Each number is 128 + 32 x the weight over its row's rms, rounded and kept within 0 to 255. Layers, rows and columns count from 0. Numbers have three digits each. The size before them is the row's rms in percent of the matrix's.

# layer 7 MLP gate, 768x256, rms 0.0644, rows 0-42, columns 64-127
100:136099102126106086125132163168093083112177098169109130125179123056119152133138062173147118185096160072125167089119154123135108121122114131159140137147077084109047163138090169143197132153178092
105:070119124144093115135156141179069094071114097148144161180089111168148113158157188102188121129104136153096154166111101114105081134104138129133109166136166137105127122166143116116097088130081125
099:088092174181064084102125134099115128082097156182169152161159112117119092184139119107122119165176166097151100152122116137133067099058075142146103116104094077148175069098130113108089145183119081
101:093091095134092143127123118162096106140125110106138098125127129107098121104150092169107139163185130170118112099128138155163164102121136102111146142169156107115102061090104106122124138117159160
099:102175201132166157144160064176160139176085156134148149105083135084172171147094142134147109083151115075134128113179117151170129121154096136143129150097108139141116057129122091147146118061143168
103:114179068108141093179110200156123169186143072158127112154133164155104134058128118063145145131120169139149164121105114169163144176167077118097151170194136083123130109116149110165173099088109134
102:133127114130099103124172099159105188125122082118126126168135158087126167099108173102143106113182123115104138162143126113155144138101042121181145093112143133141138193122096099092156108106118168
100:143135070137070179108110127140134116112155164152133112185137131101149129051085181199185155078105079111073105125110121128115125110139139177103123112151176145145141140174143171083126093147188137
099:166118150170208123140095093146152102198071126132136133116145141130138204137102121176112134138113109133116129111109192082120111102167147158106151113094110196148178136133114123173119141122112126
105:110102085131126049051109114152095169075202129184149143100118103181117148119113134105149135082130148126135152189161186138149119118165085122129155122170117138084105095107162122159102104084149159
102:132081167128101079159104156125138104101118099121126121088139111189108135161087089078118116133149121074143078067195117121153164098136132147104178148172171087177186141111112101131104081110137090
097:115092141158091092159117091143090161131132098115100228123147216141118160174116111115149152100103139096158090146104173113141158149122168100095083156143190129157088143118145045101120191141076114
102:117129132118085098161133144156042127057170186111150119126144086144098105094145089177140171148130162151133056132086135134107236059071126138137142041163185162129158099146116134119114137137142136
100:128042147123142148143168123151170172129147083143144121122138160071128113119114108148157151119106104092124119136065099132107137218160108146175142097106170138119121142118148100103052093194131157
098:153120119126162163165069098151164133144101144160084138109066098150081147119120038113157139120178139148147068070088155150130083096127114122162133117152175145135097175159153138117086146141190114
092:123138087083171166075116151126117168156116165086146142120135175158138153143161149147144065152127168115126125108105089132156090065099153107149128107100147143122117078110160111147095128164161111
094:144080160157181129092116187170129102162156151113136142145170111146216185154141137115176122150086156189132180093124137090033103085117141104121100162127139118128145138124144134130132133128098151
103:135104109108113172135124139130138138153103172098101197158118184165133112139079109085102191086177088134115097195121124088114109109113129149196104132182121125112131111137164219137117128127134114
099:208116124114061180146100083090112190167117096107118160109095099080115105120098155091111109133104128101117144054168137103105141108149154151131153094173139090098119099177113102164112126120158123
098:131109153136131068121127146169083079189172071037120078120162101128154138087144102126126100160155126111135143140127096151120104156142166139075170106143138094098104098172107106119122131071126094
102:101090068128148099115177170150144171095189092133089081108115162082097039134155146164148103126135149155138171133101116124122155190125145148137076092137117177144128143084088079110110152112110127
102:145056159133156134120142164107098185142145123163112146160121112161176134160100092113138123122146150099115125116153112138171125110104141111092108112174096208155100074126110096127148159136086132
104:124179064147138117124087140149092112105113139170167081180148149123147087161143171109181123126061118140120166146124201090107107145178112102200076121121123169114066129137204121127181142170092142
098:122082169097136132177115215102095121082164067073075179099069164062091056130143134140121086112106155091118197087108139168104093088125135115145120185126081110127150140065119122169158094144145117
098:084141118079115126131136142133151131072116137094166128161140058165168128109126124155131147108127146165121101097127137078103131146185186144149095072175145135083096126131167103129124114139134164
099:165110165134121134123091123109093148181196126139109112160090174127077106131136160103132142127170159114128141132148108130103155141109106107126109124131166086117163104115123134168120170116105103
101:127137136103098109140135076128093097143155104128173083149065130115155163095098138102156144132042125057180174162088127147078158131187112162097084138098128049097150156090127174111171162090146105
099:097128067138165109170110080123133121124160106188090092139116097164137144048145063153079087182090098143145105200148143136140172118112108119156167210108112111119158101115122086135177076090165129
103:089105146173161156105177157121089160132168122133154156115085153135100156111138130191150096143120072109088129162222132158131141184086158104132143149150120109160120161146155116123103122077073201
098:133195144093107127096130139140163143160129106116118100091083135136132154130187119143115123098100151133119110100137095121107129125093117122119171115143154125146086168170111172076137127112223122
103:153141068127160085090134145223159157143093057150132135112117188094124102121146119132101161111078137105161118095094088149133099105177146119138174153112130096152120139136127185093097167120153110
094:173070107145135090170055103083124181186117133111052121150090162133143099136132132147120161138140099048100122092183098108126146113114092117147084155158165115130130138173097145107064161082099116
103:152131139129198137160117125144113164129177132167122190110122107135164127128129076209125108159138118072123077131117182132193147128172137127134150132116107143132116122171134186150138138117088177
096:198164160122099129119152124093126154160119124132169133083124148124135179152139137118137174103165121160092127118134112105137064172107123099097089202141080161145131141153125134163096155196122112
104:169148058135108130159119106068137125122115090121121122131191174088149159212162172162121110090115161101095102092193155181114126096147093124120158102113123160137089195127176120194093105131144133
100:111143131150168104170186171154107137126099132184110160165138121166121150160140131129121125202164098176098167139153158091156128135155111124088136127177157139141132158049092169129150125040098140
101:140153184161167114140082126104201135150129158143149111151118142094115137124113074086157119121122127132108156093115079087151161146202113090135070165128133133100109140072184100189191102194139126
098:157099142149108131134176125153143154176200033168162133154087134103140134108104112152049146141134144150106114120164154175092106218149120119138153150195105105150103174128122086147141119103090100
098:113125130120104110154094082150171189135146156164119120108135166201106146153220168145136139123113107146122070142083099122112112118107137161126187152161086109044157100163074175142110083133131145
100:127104124118075101114144096161185038111124067155176137187127148110062097153110169169104134130127149105143128168110094197142172104084165146158163069168088144131131147103167041142109099103135118
101:198081100169127113106129173141079186160132149097130112167113132172081152126086082152165173119095182161151126122154091088159093162129167122161117125060107091108094118161134086109102184158117118
099:131160070198181115096127107094085137160157176150165129109158044133098082137159174117131141158115150121132166118158172063140114128111173144094155120094161126139082099178129167109114134168067140
104:145146146170146125132114127159190170083115115127078134121182163115145140152136160109070105117089186165137164180083220099152103156116076131088099160161171092123117119138109111190053117124112144